config.toml
num_hidden_layers = 8
num_attention_heads = 4
intermediate_size = 576
vocab_size = 7921
norm_eps = 1e-05
rope_theta = 10000.0
attn_scale = 0.125
parallel_block = false
init_std_down = 0.0
final_lr_fraction = 0.0
doc_mask = true
Each number is 128 + 24 x the weight over its row's rms, rounded and kept within 0 to 255. Layers, rows and columns count from 0. Numbers have three digits each. The size before them is the row's rms in percent of the matrix's.

# down: layer 2 MLP down (transposed), 576x224, rms 0.11, rows 65-139, columns 0-55
# gate: layer 2 MLP gate, 576x224, rms 0.0784, rows 66-140, columns 0-55
# up: layer 2 MLP up, 576x224, rms 0.0786, rows 66-140, columns 0-55
down65 098:139099111131129152145145140134140132162119105099132146113140110123127130101138146132163081152191071145162084108109120131160128104084115111121141123108138093132132136148
gate66 099:115147146094140113131108165137135110135121137166116160157097169128093086143097102148113105150109121087126145148138112138102147158111134130135146105158161104190158098103
up66 104:113140133126137114124124115119102130141123116138110119140118131156079092139122198130151149075114115155117144163107101092091102105131132076081105119117128116137122108097
down66 099:120122136104119100126129109162132151113167140133133146127145161137118143160133119105119078151128119145113111103113096120114093102153115112163160148168077109122108153147
gate67 101:101117128108117140160132146159120105101127081110143129139093156111091135146107144123120099136084104092111143162134105089122130073120120097159117148116116146164138134127
up67 106:101162121129113143125113109155108141098122115124096095118090181116072143118118161149141124097113104169083141098089118120156137151135113139158123135131169132120135110089
down67 096:114137158140138114113129124104120136153114102149106157119148122164133133114097121156120141161151134066145096183143137116103148123101130135134178127154128135122128147135
gate68 101:149130112152103111118131104115140093057122094153138143102136132123110116104162160131118109167138096130155133112167142167148096130154122093109128140080119132102112121164
up68 098:152144129112143136121126181161145112185142127148073123154150146109131114176110137115115188132082151094145081117106109080122173077118147096063153130116119116142196116121
down68 100:102165087135107120132077103103126147097096134105153147098141173107109162095145129144127126138122134112192126142160092152192104172137074122160150112125165102127132125125
gate69 093:108137093108122102130164163103143140136076135138113117109089122123119129073140155118184079108120178183143110116097125095089144161141150128110109159112116131119159166138
up69 093:151128136131141071123131138123140141121145096099128130153127105128084109173138134105137134104113118122158144119154119122137121088147111095146071133118111128178107125139
down69 093:085127104170121160151097134150098149113107138112139112129129141162115124097146107120138122130090169120150151137087140141140125110114141132099140166171158137194141145128
gate70 100:111127118122137139134097120127099141176142162127121144144105100121188089099117138144091149123131137125122136106155105098157155125091155097120110149157150117150102119125
up70 095:133129141086149155152139161106172146116114106116122108115123140128100144129142141149191076151105166150135167151146142129111124129198121152102131115126097102092146111149
down70 099:144125124107124115122104127116072128127160152099147153116136072157154123158103101131126132101144154117158124136182154119151126121119127119116152096145130108165144114188
gate71 087:131112152137100166132105117109142130131137131131108114120141117139148122127126129121133135087139130142149154177128096133119167122131123130123130105120127145079093117130
up71 091:082169113123158194095135156149124081132122125121128156116183132133177126161112106117161130098100160128166128132167140101123145101099162122133149090123136183141118148127
down71 093:117078115140116154187158160150087154138098180126103099113143142112114112129125128128126133144113109146130132111121104128105156119119091127159146126081165134130137139055
gate72 100:141148080128093149135112171164141136139074120114142112065105130083151145116139125103122139119128105138132141103131120112183130153190149158116150140130075114148166140179
up72 101:176141152150176131106145141086089140144103132130131098138132147186140130115106116134138128119119164146143118121129101096139111124125124156104152173125143114141149113102
down72 098:135092123134132137154168149097135106139110099143122170131098152101104137127145135122093130138130085089160148092127130140141161148172109147101152137113146127139101146132
gate73 094:109122133182128140128121195129114147113128084113148101114101092150112138145181153139140118098100142115177130128122148138118138124122164079152169089099179166123138109137
up73 107:106156122173120175087127107105136171125110112136142163109173141114134138157150094117141136119128145105133143072108130181141121131113104094114121142138121166119088093112
down73 098:118074120109098105152123085121123179115132155128125143162099161115103089152138141164109094156182135165074143146139131094114099122134125165127155125135094078111123144145
gate74 090:111116122149158138116108109134145090074099111115139111115099150155088100117118120125106139110132124108154084129145150118153110146085144115177160104120169130091110118152
up74 101:083122125096123148134139192146137132151093179134143164105145122137173081139118152153114131130123146147141081135122166146106129103117119116135092131092126145118086142105
down74 098:169130153201117146155126136124116077124155129107159122155180144126092142161110139106145141096143138132118124148138135119156135155088130159142144104119138096131126094128
gate75 110:110130153149120134128143162141115137099100110138169131159101103124141147131117177130139096142080107134117111096128104163123133141108119126142114156177152139155147140098
up75 097:105137158164093139136138171127167128102113111125207131110108140159087124133124169137148114123069121148138153130114156149141095111107122117140100180130132118178149172099
down75 102:151112129099128094137144159126093136217173143140112145149154161149092101099125135111134148081086135145118126096114155126143124109131123123116133149110105136110126121122
gate76 100:106177116120168156137134137109152129153130138181139080127137136156109192076135167119141092117145115134124147126159123109092110142152104134155077110144115124161161138102
up76 106:171135138102201096135132112144124175113146120138132143145115141133101122147118119132121114114126141091183144131111160109132145136158167147131140109148113099118099087147
down76 098:122113147139169145138145116153135114128140152141093123170119102118115193113173129175169113161132092086151147157082125115094107143099140145117115137147163136143149137101
gate77 113:104129173132128098123106114151117155141105130127070149183110154112154147112102140160161138163138094101174095129164099088090117120133139114137129093149128149092119098159
up77 114:151146116115105166142128095123110099161158143143158134128143148113095175142129131082127129103143087158086170101115132111113123103157099162162135151113129152165146168139
down77 105:095134117140075116133107098099139168125132090130127151176136096126171127128154154132120182127110137140159124126118123108128135120131109133097127120074122148160111148105
gate78 097:136108113125134177125131140142153097141103171114111105125141119134159130147116098160149168113099129138079116130095152157142139170102140129084119134128156137155152082123
up78 093:112147125125127102122115146114081114146165166136116146140147136095160147118126152145144098128114126135157134147129108088110127119155123123139155139141094068105138130105
down78 096:121123104150161103132137127126115149082115115153115145100075150117099133133151095129117138131120077110114108131097117130148138129112151085127131126148097152103120179123
gate79 116:133171137137122139104111108107139110084171112140142094093132144165135159122141081062101124127157151124147126134129161149144186134127140129071157115148125113106132129135
up79 107:070095122109128144127167091158127174141107096142135166141135138121181091134117138172150101114109105149132132094146078160089106140117112108168112099133101163169137131127
down79 105:138161125077151090146111115175120110108123108134111133111126144141143096143132104132163110132109141106137117118158126139131147144117163109122124122135069151137123134172
gate80 098:135116095167166147112149128123092102193078080125150162105103163160132090126140102149101123117121130183092166102169129122120098086109133114116093167082125083163112112152
up80 107:091116158154137151116129115155129107133111148143166118117112190177144132120147129168135113133111156117163154128093133080123161135178127157097092114123119141156093124136
down80 100:168140160162111125138173155148127160103140108133120119111146091145130130099144104103112144114104119113110109169139168133149098159127154108119104117174121161123182096124
gate81 094:142160126090071114123152159105165156169138103088183104175121149120136127104110126094124135135126133125130129136147125144102123124080165126129129105144139118136143115157
up81 111:134131154131081110090115127112140130149104093115122090134122174114112107155118114118130149141100162117158138126143116137120151153103149158085134104091150159149095142140
down81 094:142091134162153141143145080127101144135141137122103138108107106155120144111110145162125141147119131131117127141105132123133121128135124126134126141091088130134146102107
gate82 106:173151108109164164130105104138135119151092129132113135095055128124172082144127105121129132160159135111127119114165084084126096137129125135115101142141144130138131131130
up82 109:094103095107101142090146136129113087094125130089139134122118116133110118108090142098175174144128115198156119106157131106161132131114094153139105132087106116101161153116
down82 107:105104086099102140102153146135143146095119135113095160144084125118121140087134150097125176136141121157108120097158121132182111137105121171108123127123138120167143153084
gate83 097:176205109186161103147085152121148182091146118171168154149136077093130075114115090129130156127116103123124146128090127159127125079143073154118108136123150119119133156108
up83 103:086085140103077127121123110174086133121088139139134091101121145124108155129145151151126074122117141121152087067170110124148122107122136140114109139145138144168132114155
down83 101:102157182176114098113154142093155178075119129097101144133129131122142123127182165116115142122138073119104173120142153153103125150103093139128161138112118140091110130144
gate84 105:125133132132099164145158148104068202166128125137118146123111103117123159135164125117143157102111123132117116182146125141146175161146087132142110116116168137123155075145
up84 104:162178109131135135113149125146144131113124163126132168134153130114100131174124127145157137151146101133119122110133109128128149124137143087133131149120134118121123128165
down84 102:111114138086118104109082099118139176090086090076115135148104135090157101151123115134127112111140165129100186103081102122116119116083117119166127149135108100176092118154
gate85 103:119135116141142125131117104128137127100115098159153108073100171097136109161131135125110106148084138118145149137168172116140155135074143141151124119161094127140155079134
up85 096:121131132120101148093163145123155124117110104147093154120159119171089113104139140125126157108121135158089147108164104203162114125140104105112125129130115114118125143070
down85 101:106159135128157145142129112157138124136131126147121104082140140112150113111131121149084123129104151124105113106158142139164148138128160111111142096114112127142151086121
gate86 090:148133177105140128150150050166134116148112140175116104106127112126105153119092130065113125142160115112120114128121123112146083123103148110130113140182142136181104128124
up86 099:113098143112157062184136179147149174117143116112117109090142121119130119124115152153118108112118146134111097140151110098119126107135150103138130128166130098121139155127
down86 101:093135154088137147115132129109121146148174124134132142092106112063115131096149130107158139124145128134115133129143115178105162119126153149091156136105086162140154147101
gate87 101:115128101118167176102133171111169165118096126125126076129144126084155122137152110106159127140135166152099126136096090113172084148124124124151127129122114135175092101143
up87 096:130096146125098098124093100090106162111199130133136166109128125137129159103158128145122157132124074130169131126115113109108146146146150130129101156116164110092168110131
down87 095:148112107128075145108090094146149200139141104161123137126111105136115127097189110113146115120164148106130135123139120096094065117150086087095150120110106067095137113114
gate88 099:154076112133122126111125119070106113115143120196128120115135080125117102138117163075148115138125131122140146147118145170159103137144083113070119116111128139137113133181
up88 097:129098125090158150115146103133099136090120101179131133123096139148154157145118118113116139113163125147144127142168121105130170086187088132103113153103141075082154102160
down88 097:134142132163142155089152126124119191162151115080127142118169127114106108138175148114095159126101151108164166154132074131151116111111166128092150135090112144122106074109
gate89 100:091108141151124108127122123111082115129144126147113152123112112069089120131122122124137119145152104098129123120091154169128146175159129115065094094151151152179134138148
up89 098:141123132129079113119115094157139117156118171177122153141116111155147135148156137106097089120086093090154137103079131175134103114114159145107114114163127097133133109137
down89 100:120162130156096085118127101137107183177106138121092132080144115148136160167167144129087134122114132111128120106097135133098131126083129115125138113115126115165114152107
gate90 092:150120124107138136136122130123135152120113144133128150137118153175103116092121083105121120146103116116111127139120107137163123123059128158101133125120134130106096108141
up90 100:100107122163119134107188113122094152125111162163127137110116110098147139145166142129122106138131067123123096184137120127128140105089151105132125157127123149128131140170
down90 098:101144101081131126113131107117115113153115109126157151121083119187098120122077109090048092161119200130134177086149150121120148113191160112161123108165131135091092109100
gate91 097:091117122125166125120111140136128079168076104138138155119120120133150149110107129115177101194183140107118088128131129158083109114109101100155131123126142085136133132097
up91 098:122183110148116134119139105140182138140085107146128136094124127143141135108127131099115107097119122130115147117134145162122092107131114086147161130117131103172145107124
down91 101:146150145157137109096154132130143145130077160148121166159142162129124133090109105149124120099123121147128169105173121131090109124152091114145155147133124141108132107134
gate92 085:123119091171103141116129108116152122098117083157068126147133142123128143132130134154164129127113150085130158167193120152149122126150116087147133137129119132142095122133
up92 103:126114165121139109109086154104119114139116144148173086074146145117121152114111116149124110082082129095116112078067166117153135135117163132125071119121128102121139141111
down92 098:086117164139119139126142131117170112118137148121133147126157163126097142128131132153165133114130109134167128129113181125152126120135112132131112154126160144116171129130
gate93 095:124116133120158166119119144116148157117163106157154139100147130115126101106131086162149160136135107170179174130127144135126164136091114114105149128134146122133112120140
up93 103:150180070156117098160156150135094094093154146152110156119092103138105168155121117156126140102130126105123164159151086104118093141137132110125119112107095138136161134123
down93 100:128120076138115123137108143174117159123145129146122118133117114126114164145107138114176167122116148136138093131173117089125105101181088108098108153159141146083132138161
gate94 104:143169102142120138126168132137126095126160089098124096162116135106133129134152094147124115159086135122097120115137167180113122111160155144155101145164149119088111119127
up94 101:122137175132142154116131115098128114146175100148155147106097162127124151151117155132139149143137108135141180174118163128160076086122137143162087131128096114160131171136
down94 104:095135085109093090095139118148115150144133042102143133153096127092160113111120135160119149130107107094171128103102135130102155110168131109100117114126112129119115142153
gate95 093:164124136101132111137100127140111156114123151136145153125155097180102140137116119105097122181132114151134132147109144103149132119135130120130142164157063152087117136128
up95 094:129114119099165144121138114119130179110085137115081185137146091128174140151127130116088120101124169095127106145134124123171100134136163097125132060141154120106151115132
down95 094:114136118159133120135126132140114163115173131108159135084055122159146132049149174117143104135125122117150100130127121181111118138116124116094120171117144067133160174141
gate96 107:147162083115057135093126065110115097128144169166131130128131104094134114148116107152150132129143155143128108127137140115114143136152118086142116126149133102160158156110
up96 104:135127140171142117142107115107144167118134109095146159127113118116143136146151133152130134161180095089107158130102143146142149185151098104125103154115126116141131160141
down96 106:127134135098100098143121136123110147100157146137115171154143131155115129126156137108183145098123120111157138153166176120163125100146100106130108105105116146131140156130
gate97 104:115108129130155154170120105113133120091112138177081136169140126109154127147159090148122144146168165127158119150140145152128111111181098147122157150108101148144141118144
up97 095:153122115173102089131147143122100134165149116145093087108171118122121158104164123108108117103141131172120146093158130132126125128137130113131169127111100102112183144113
down97 101:169144123108131101159181089144115102154136113102153179105130122142112142110081150112099129104153108128126128096153134068167151136133109125119124118136171108148139163134
gate98 099:114163168129114104079108114128122123132105124134104120168095155120137094163148140156121110150141112116167120172110122106145101163168159130159133174084086130160173131118
up98 107:103192161106107127150179157166133150103082116122111155147099087104139114111128120143130114104143169149093081162126124119136102118130143137154127150150121117131091139122
down98 095:152142128103120170131108156129140122127122127129083125131156144116112117156078131111120094121105112100171149111125109145134131128135155125165154133098101168124103114131
gate99 110:150122107093156137125182109132113182140143150107175162101125143163165124126125125109156147122172088101138182127163157128150119083110138134101091128153136114153160165116
up99 115:133081133149161137110096155078174163142121125138146095124127120116109093125111112116080149103128152141100080104154146113099169087119110144136121082133122165155108099148
down99 104:154133132138114137114095130142134078093104083180143139121145128178085135152162132148097100126119153178162139143141111135136117157126132153106130136146104087099193159150
gate100 104:136177094117127125121098128131140122154130122164128082139111155140167162120141121137142140162124127132149163129089148100125157144142135146108057148133164127165130154080
up100 108:095128132112112140158176156109125115155091127136138131125096091141096096121115124117164171119127135158107129125170158178103095125086130124168161117103085112145161080155
down100 104:148140087068101082140114102135083135138109081165177118106095135162152152127104137135135122119120066124105125144160122109166113127164122095136130143139128100121162136134
gate101 092:120102147140145080098151127130113146100151119140128147104114131191134106115134132131147130166126085106139113142125133121147055109125122153098138182138180074125138147151
up101 098:133142155132131114145135103111151105136114163142144118104104102092122154124109152138160140114114143108149113142135129094172101115152149149169117174123107127110119133067
down101 094:089145135101123139153150106147139152127116114133103127079110203145120126116130123131096125141149150139125123148109122080081104097113123189089112087118165143150132080119
gate102 094:163126119116153137119124145142109131150095158162127137128164076143116094137108128143117127086121160186105098079161113147115130118152146138115128129082137140117116125143
up102 095:116158159122142136136099132161146141135131120110126073104146116099114131118124075087097139165165136143142135132146127140109128122157107126083177089137107142146147110111
down102 093:106150134120156096158162103123124146138115119114107156171133143121122159130123164105183078123169119111159146149147120096140140094093142090102140139150155172130120137138
gate103 104:147144134167097152149145142154130113133135144131117151140113113125104074133131132081138139138127137139176143147107096130177137121113119156114104139147149149160152143173
up103 103:125135093088140105126126102181112085096110087160140173159134130115130128144164143117140173164135120128112107066133107147144122098140130123165153123159160110132167153140
down103 101:146138165114109139144111088093124105195116138134100059078150136138125128107088114099114090156152119112125163147145143128109128146132131107095143134137141098079128150135
gate104 094:176141116157194092158072101072159129137140113134114103079124147105147107138123121169133106162163172114125088135120121102089091136093111141092112112097111169134109131137
up104 097:127171109142134161152130128099125129184097074136110148121063166121116119149125141133163127099126168144112121115123158129136120118115119139115111112108123101121114128113
down104 099:078168159154112167130107123145088100181082134093117127099124162136104105133134144174151156133115116118115075146092156122143131146093101153083114109106124143139129138123
gate105 103:137135112164118171137154169116178176084141138175125128118142064100164131140105097150103126149115180134129109149139123167113121120106135128132168134157140136101144118110
up105 096:105100114147115106130149087121147182114166122192110114104178118131090096171100177153110163094097137103130104110135138155160132125090104102119137125163143110132139109131
down105 106:091135115150160116110105107138109139158089158117124117156164158137034131123125164127149164098091080101154126095080133085155119136137118144139110163097172087114132111134
gate106 098:066117087148112124138128122113115130109141140097121111126139145085148134105092126129155116172178148113174123125090159149155110112131142136083095112138120115139133145120
up106 108:134129124157167110150147138088149145097146137134109154138135159093160129137140129135133112124152152110142161155187111135097127120116142130141149123173156153155115186128
down106 100:120105155142089131124140115142092140128140119134154146158128107152093108125112113123105163124108140171091118151099150132193092100112114151138127074107119111114162102112
gate107 102:121108094098117154114099135108153133167088112150093125110112160098133159129146144158109113128112138129152121164102122091114152115129160171128117169138144125174155126118
up107 113:134114121124139135135167107120121135109146145111159158111123102134122133148115090108122197134155066107127150119143092140143105148126099141117094175119156110122101093089
down107 106:145126115159099112141157088132145128094110103121119120154102125133135125090115165128177121153113170075124141125114135167125177088100134129136110145137128148196104162135
gate108 100:127135093100155171145136103149118097101158145124140128130128155134113113093136096123069093170108163114112146130141129152169134122144143122114150074102162147115145097174
up108 098:132088159135131124168123148111137180141149106111112120144135093089141146155127128113143120109111121159113161114137132135080110104143137101121134118150149142122147103191
down108 101:123137157127116131111115125145127122115095107167150109117143165167127128120164137132112125163142153135142116121116132095106148131131116144120123151150150119180113128104
gate109 090:143099082118134177147146102134080104133117097112127083090100126140116091108129155120128107172125152190103143155134119129120096153143116112145135151120121145141132140172
up109 096:164106115150113116126117182131143120117152112119122116076176119116131163114114116177103123086128130107151111116114133119146158134126108136167118121156108070136139127125
down109 098:170146142130141137139139139131137131119109108175139084150118106099101125094116062183141099154116108133149081097122124128156132106172140114106138125115131130147128139106
gate110 093:124130115106101141122110125125099124148117142110136098176136085107110147069143129121158097115144128170101115156119135161134095128108110128131119117147119087102122129115
up110 102:145140101128167139127122118109125068103143138114140116135148101094092133154111111076081098127102142076117111138157108144096130121139124086115103116179158166147131146089
down110 099:148113116135162128150157130169120177157124125142141148083151103107105141127131123145123155129145138121161101144135140108135152121099116103133125121099139140131159114136
gate111 096:114126149134151140160145108126139098121117170125105171104089115169093096142103158118141207117136135163085163146118095122138122120142106078126139167164142135084124131101
up111 090:117130166110138061131131104104107105138152139061137120185092094178147142134118155123123105130141209157144155150108139121113151122125105091102155107131133163092129127119
down111 100:137167126118100106117086142124153103141151113095129138137164117107121136173139108125127077162140160101172119126134144130117121099154136160159171111136134175131151110135
gate112 083:103134102163153133117091150116076099150128105128169115080125139144116106153110088164164136117134108136151115053157080163088093113103115143127133140178110097148126116130
up112 097:138144130106109090117112168117141172153132132128131150154162120121133117095140111117103129099141107104114134146135155141127157100114156145111153108130170154130108127137
down112 092:181150121101088131094147077121144123105108155081126158105041135109176108159135144155116105123073155106127124106117145116154119131148127111138123151139116144151091095177
gate113 098:125132166158164094116116174145123088152124141146154148137105152114154065146121124105140149126128128113119058157107114179086145134107097123132100129141162130125123129121
up113 096:144152114160169161137101132133147082143121126115187118100128091144150087121135085110119112095143136131123134154150119124148154073115107153131081118081081147099129157123
down113 102:138132155133159129118103134130114123168097132153101113138104159114156098167128118123104086124132154128125153134086103183195119133129109110153088122134136131151123143105
gate114 102:129143143121118136108115139147130137129121105135146154099110141122122107170119057147103146136100124091100131111156110122124106145139130136145162153143078110140145116095
up114 099:167137139133157151112133115139114165112090151144096164121119106078153150080130139129136090148134115064077184138133081098137129122155115145118187140132146115100184146139
down114 103:138163113085124129133130135110162145115136178122133125123088108133133131118106151116135058147168096153119150129098082131148126111165118145125111092116167150177146142141
gate115 088:141122149147139139175128137133164141125110140158154090133109100097167113135096135119099067119106142135139088107143104121121120120126128122150103163154121170106129163110
up115 090:142102134145125093076120130095104143139181148153115126097133109137154143147099123128132051159070133140121140139145152099138148145134152126128103143131150138115101134084
down115 089:125141128153171118147135139109134117104139147147087154103134135169084159146153140104163148145118123133125173129162107099162155115160111077073110156093156130114131098130
gate116 096:126078125112112133124127095117137123132133110147074113158090168082133150093082130115120140116124156158183148142138109105107168063093178160145118116082153137153122111094
up116 103:123131141117121126125099141182146158151064133149115099118111128119102122157147107138078111112129100101159109125123159103120137101142109121103118136118100167125103138154
down116 095:130139116163119155113180135117140086112167112099163130140121129135118107137130156092116133142150162128095147147101128175107108164159177120105121110138171136137124165081
gate117 100:146134153133161125134119135123112111161130117131118140149133105127100134140152079138150140090091136086138127132121106107114091109109127097099151169131080148123152139115
up117 098:148144152116132149135120139182134118153115094088118109161077084157123137135150118093157137161112155114115130155173117119082111120178157114141141167131096153086132145118
down117 101:148182144080115102135142130117137136145130109123105136170116138151108143102164137100115097134098167141099146124098136135071078094123091116133145146168116122100115098116
gate118 107:127129081148155164142142169125120141122129130168140161131143138132171089146134118099132156116161110110136110137133165146121102119136104130136114122117157114101113125120
up118 104:123072172107159140140107125092068194163146119107120139156113131122101128156153134123151132129135115089155126120129118153117103105111104158135146147120140148115192075149
down118 104:123125134131110166118111120136106149079122159106148108098100146152168148117117174171129121126137139117114151149138143102123119160150152116110072134074138153176110107132
gate119 102:119105134135077114146111149111148158104132124158116171131076131128149143113128132149097091128123119139138121162090143134120152125150127132085160109139123128148143116150
up119 104:139091150137176143094113149137103136127109186093122118122168107117103099119131162134132161123119144158158126137131139082113134126124129123172121161110127129115168162139
down119 107:111113078094110149148085114111124087127115106126167150108096124115167131123103161154095140117167111125132126152122118070109156154143114094141172158122087129128130181179
gate120 114:076106077115147158119168139124151100089119155090163169155136159116110109094078160160123165159134119117146104125076096125167102123100120154143062131115099096122116148151
up120 111:123128130135145115142133093142109118114141136137106105098119133113106195095142148100100101106156154147167163157162182140127092125149167108108115130154131147114121091110
down120 101:099074106102123080093199103117124099153151128127132141108141133135140126100107114133185139086108128121143110148144138126147134123141142133133096114127101130146093170130
gate121 091:064123103170161127128106149114150077121102108085135147127086103146074144133103144152150146176101092105110130156131098152086081125111083139166152135114130131149126079157
up121 092:138127115092126114113131149139069179124169099120104114127179124143132129128108107102139153103137109112087151116101102127186134101124163123119115125170091118142122143111
down121 096:114091111183129125138153102168093162126153107147148132163136089117123154143152146102156134133097125102173126165111141146154178090120093133149133168122115129137110131112
gate122 102:152142121110158140077147156155108176175135080121169179134129131105126100109123149085101177116138146116105146149096094129133095151103125159115154163150105132124139127125
up122 101:137125113126105104145111126083179122119165169155111156177156181147131158096138115154147064123152118132175127134105145111100119118143155128164117128116076138112103127135
down122 096:128160150149124149121176135172078143170102114079162127138122139102141101185115130106117160104137128157137139118154124168153143157103130165079136131142121118131162159107
gate123 094:164098144129119101121141140096156138110137135151141104167109111096138121113119147122091084143143124097129169099156099129080130144143137166161155097101125166152128130117
up123 097:124140091107141121129162166114131097120102122136102129144128135149126108095111181143106170147181097143104121118126102111115131171097175117127181095133120140157109117143
down123 095:105130148161129099110132145126102126106131145136129058119171151112157107119140146115085134132133127103113115129113130149140120147143127184148095141134155133160127158130
gate124 102:125148139125148145094170170126117134137110101148126125126088097146142148181112127110169131107088120145152113133150094108129167155122105093122118127123103105150128101167
up124 103:122091069103130112127147107118149120127107117140110113132170154134133158149123127096091135114164126121162126131120186142156164121099171165104115118134142099120153124134
down124 097:163088148082140157125137101144133130164132133123113127157116142140134127139139118152103122183131172100151149171156116123111135151116115131109121131145134105100147115155
gate125 100:101162165132126102156119125127178113099104146138157122127120156136110155125091128112120125115159115113151131153131116133110128125172109132108131116130092095136130128126
up125 103:115138154113090171108127120143112113111117123106155159148128083115139122135058129161140110135090143079145135167182125111104162111141140134124138117141129120144097168147
down125 103:120170132176123132091129141081131148105107123115135127140102110125133108106145130111113151152112138155148159129130121129120134094161167143157136118136158132152088157108
gate126 093:142130101104154155138135159120103111129148139070105169113104126150111139181125084116147129118071127093141205152143150077126130119123122119113145135145105102111154126142
up126 099:162179174167136173121132140133131131157163122150080099079125083127182096120153106141138116136128118102103127114160119154111095159125110121134145109085146139091142130160
down126 095:119137153094144145116147111088099092127101143117099117132137151102115128119107143129151145153126100082135136176084122118173076135205137087105168080149117127150089164122
gate127 093:140092103146126162105116140161152129100111116100099133137126142134104131160102108136141079126112130119101147132112107141134125088123209093149120126130131103101104145143
up127 101:148100124134164161093172092119156132174085109143148148157105112124126070115152097136127128095139097140135141081171133127090094105155147165109148100148116117183154139114
down127 099:147118079075121123141103101130114152079118150101141121130148096111178108093114153155157144133143167090153105142146119096130149110113085117115099124135154114178116122132
gate128 085:099103120122143099143095119124139154117159079115137091089069089118129153153139105150112121123160121130124140143151126150141154091140141136112118149101128105102132159117
up128 099:152083147138114142101089149182166120103101129162103140094174113137115132121099144091126133094138153147112156139128156175106168119142132128126133138127152122141169161130
down128 106:087126112136087130175147127129157127112174126104132136081119154140117111109084126125138108100097155076132159161088118122105123086133155096110137107116152159135128115101
gate129 103:133168173115133165117096136113148064098109118120146080171093132135089127109187117092131103131089130149104108103164103120112133086125148159141113133111125101116122122174
up129 085:143184104146154142146120153113144095117136151119097076167136167135071109167132130123134097098081116117127118097116091070138106104122119144126125129055130135141119139117
down129 093:108103080174099147158140138166152116171156128155125182150162137133092122192098146104139120070113121137138135122130134090123104111143139143118186102060156135126119140077
gate130 103:125185093112163126111175094087134111151104107142147142148136125090141136112175177160103125114136131120126149144120123121116158106139136170101117079088157134141080125096
up130 107:128110111148113119125076102181107115137177108090141082087109100132130134143130112110167142160110115126153142105137122121132113170123149070144129169149133088118109108150
down130 107:155116141124062123106118126072118099102138117121100128113131149170125151088083107136123143088150106120096149082129135137134145143065175098130131154169123125151142121151
gate131 115:138136116132123160082144147127085140132109090104111154092078122132177084156131093111089137150107136082158113080135089178103139164103109121122159143141162114146126087148
up131 123:148117157133148102139126127137148120128137160144110110137091089112073117135081152085167137118165191157112106148136104129136084115119125164119119160134144164155137125123
down131 108:117146100156106171098141144112154155126127112116119104136158121126144107116200113118103105119136118143162150113097118078148159128118081144121146081133101137115120159126
gate132 097:154092140146164129109139120161152117126145116095138092153125117141118180117149160124164121127124109090113150125123134138145140133101135100095139159119149127113162085178
up132 097:085120096113111103160082147114134143121089162114117139129103098134121118128123120114145133160131131112138110176142146120117135123142153090143121134126120137099130112137
down132 097:154138095100144107128146111169117092143100104133148119125136119136146134101136164135162142099115128102130131133153110163101119125113128117115113135137146124131162126120
gate133 087:127136118163143137081127097086117143116109178090158125132100118129164141158140104159126145091142106101150140129162073099159105177137116130167114146141115100172139131131
up133 095:120110145128174152137110167165124094133116099109135131144122132179161110116137135156125142135128101145110122112113137120105146106079131096148164115127159112120124124111
down133 100:179120124137153158150125172112134091145122115164128130131145122155163132145167102158121161107154105096136146161136091106124101153105121088130176134145151086126141136140
gate134 091:136124129149168160145186102119102147152104118118123138135146123088121132142096142184170126132136145163127092126182145105146114125125093140136118115133119131131145160129
up134 095:131176084116126111153093125174148088106140116171100101165124152148126126130171128107104127144124121121134112135113100136074105116122145150111138136138160190148097157123
down134 097:121105132147079121107166148148127106138137136099153123085132084163100121118104130126107104120130109137117158141161161093168163143113123138108148109128090127153136158152
gate135 091:139111171097109148128122099093121120163126119112137169083163142090134115155110114163152135139102169139155113152153136132127124138126144158136147083139143131122116144112
up135 095:125130094137132121181101168134137149145189135125137120119099093120120102137173105113117109102140144131157127122134157120131137092176148116119149130133117125152146136105
down135 098:111141151100116116160112153108145113089138169149127122142111100135131122134108138133122121149107152133116101147121142110117162127155119157136117149137081130117150116114
gate136 109:123136132129152121173145126112094106130101113092124154173112129128170096098087127154128149119120111120099141134151165072171135086132129110161196163111104132156126099107
up136 087:125138076136153186091143101113156113103142113152110142144126138103104100112189145142126147111137081167116140140117112140144127101087119162108110143124149102138179150161
down136 102:113163094110123109119158124134121134115125084116123151160120142097163094092102132144095116126111154121116153148143160140146149110121140125145127129135086126120143107159
gate137 095:088142103142141111143126128140139146105138165110143110102080151192156133111117120120135124132101070100110112135148143115135156143167089133127120163135121107159143092152
up137 103:097116124130140138143135090139155129166143110096155131115157098093159104123133113117133139145142078108136157131125108097138151153133103120120125121143136156152133157124
down137 098:194100127179148122109130150113125160098145090140091168184104141135134132136127150139120147112134138161124124100116159156126124112097154109118131131089105148125096123086
gate138 108:118178148087116120095133138143155135125164147094094129140131121110172147142139104113153119116101159097125090152129129111111111077130100128088109117134153135154116115135
up138 104:107077144112096115073118147099138125121153151114109118142126125139104134150124144130121148145110085127094078120131090136169081117126067116148125109131160127129099134126
down138 104:115115148177140154110102130090128106149096151144143155109095137149109096103101157149128117123114095126119137109167145159138149125185127097107176091153116085115103090121
gate139 098:110134102086125155122118134128163130110100110122119106138122101114120092089095141129148139184118055134105125154119142089144140117167126160137080134127091112170102079094
up139 092:115131104131151136129133151140122070141131126089148110159122094087095073121114125150120134128105072139107125114124078103112147154157146170136138124108129126131083122112
down139 098:122127161128150154151159119130096145135133120114124111160103168139076154155169111116106097078114112119101136115088094164136092124100158134110097158145137120134114150095
gate140 102:152149129140145130100136121193124154148107176105140147155109119129129132114129122132184134138122104152149129140095092156127120110078139115118123168106158082190137140152
up140 098:144153172127142171103131090177110105077130109108134155130144140158119136105167102122135087159132101144120128126074136107126120114142119120114100125117118160172120168139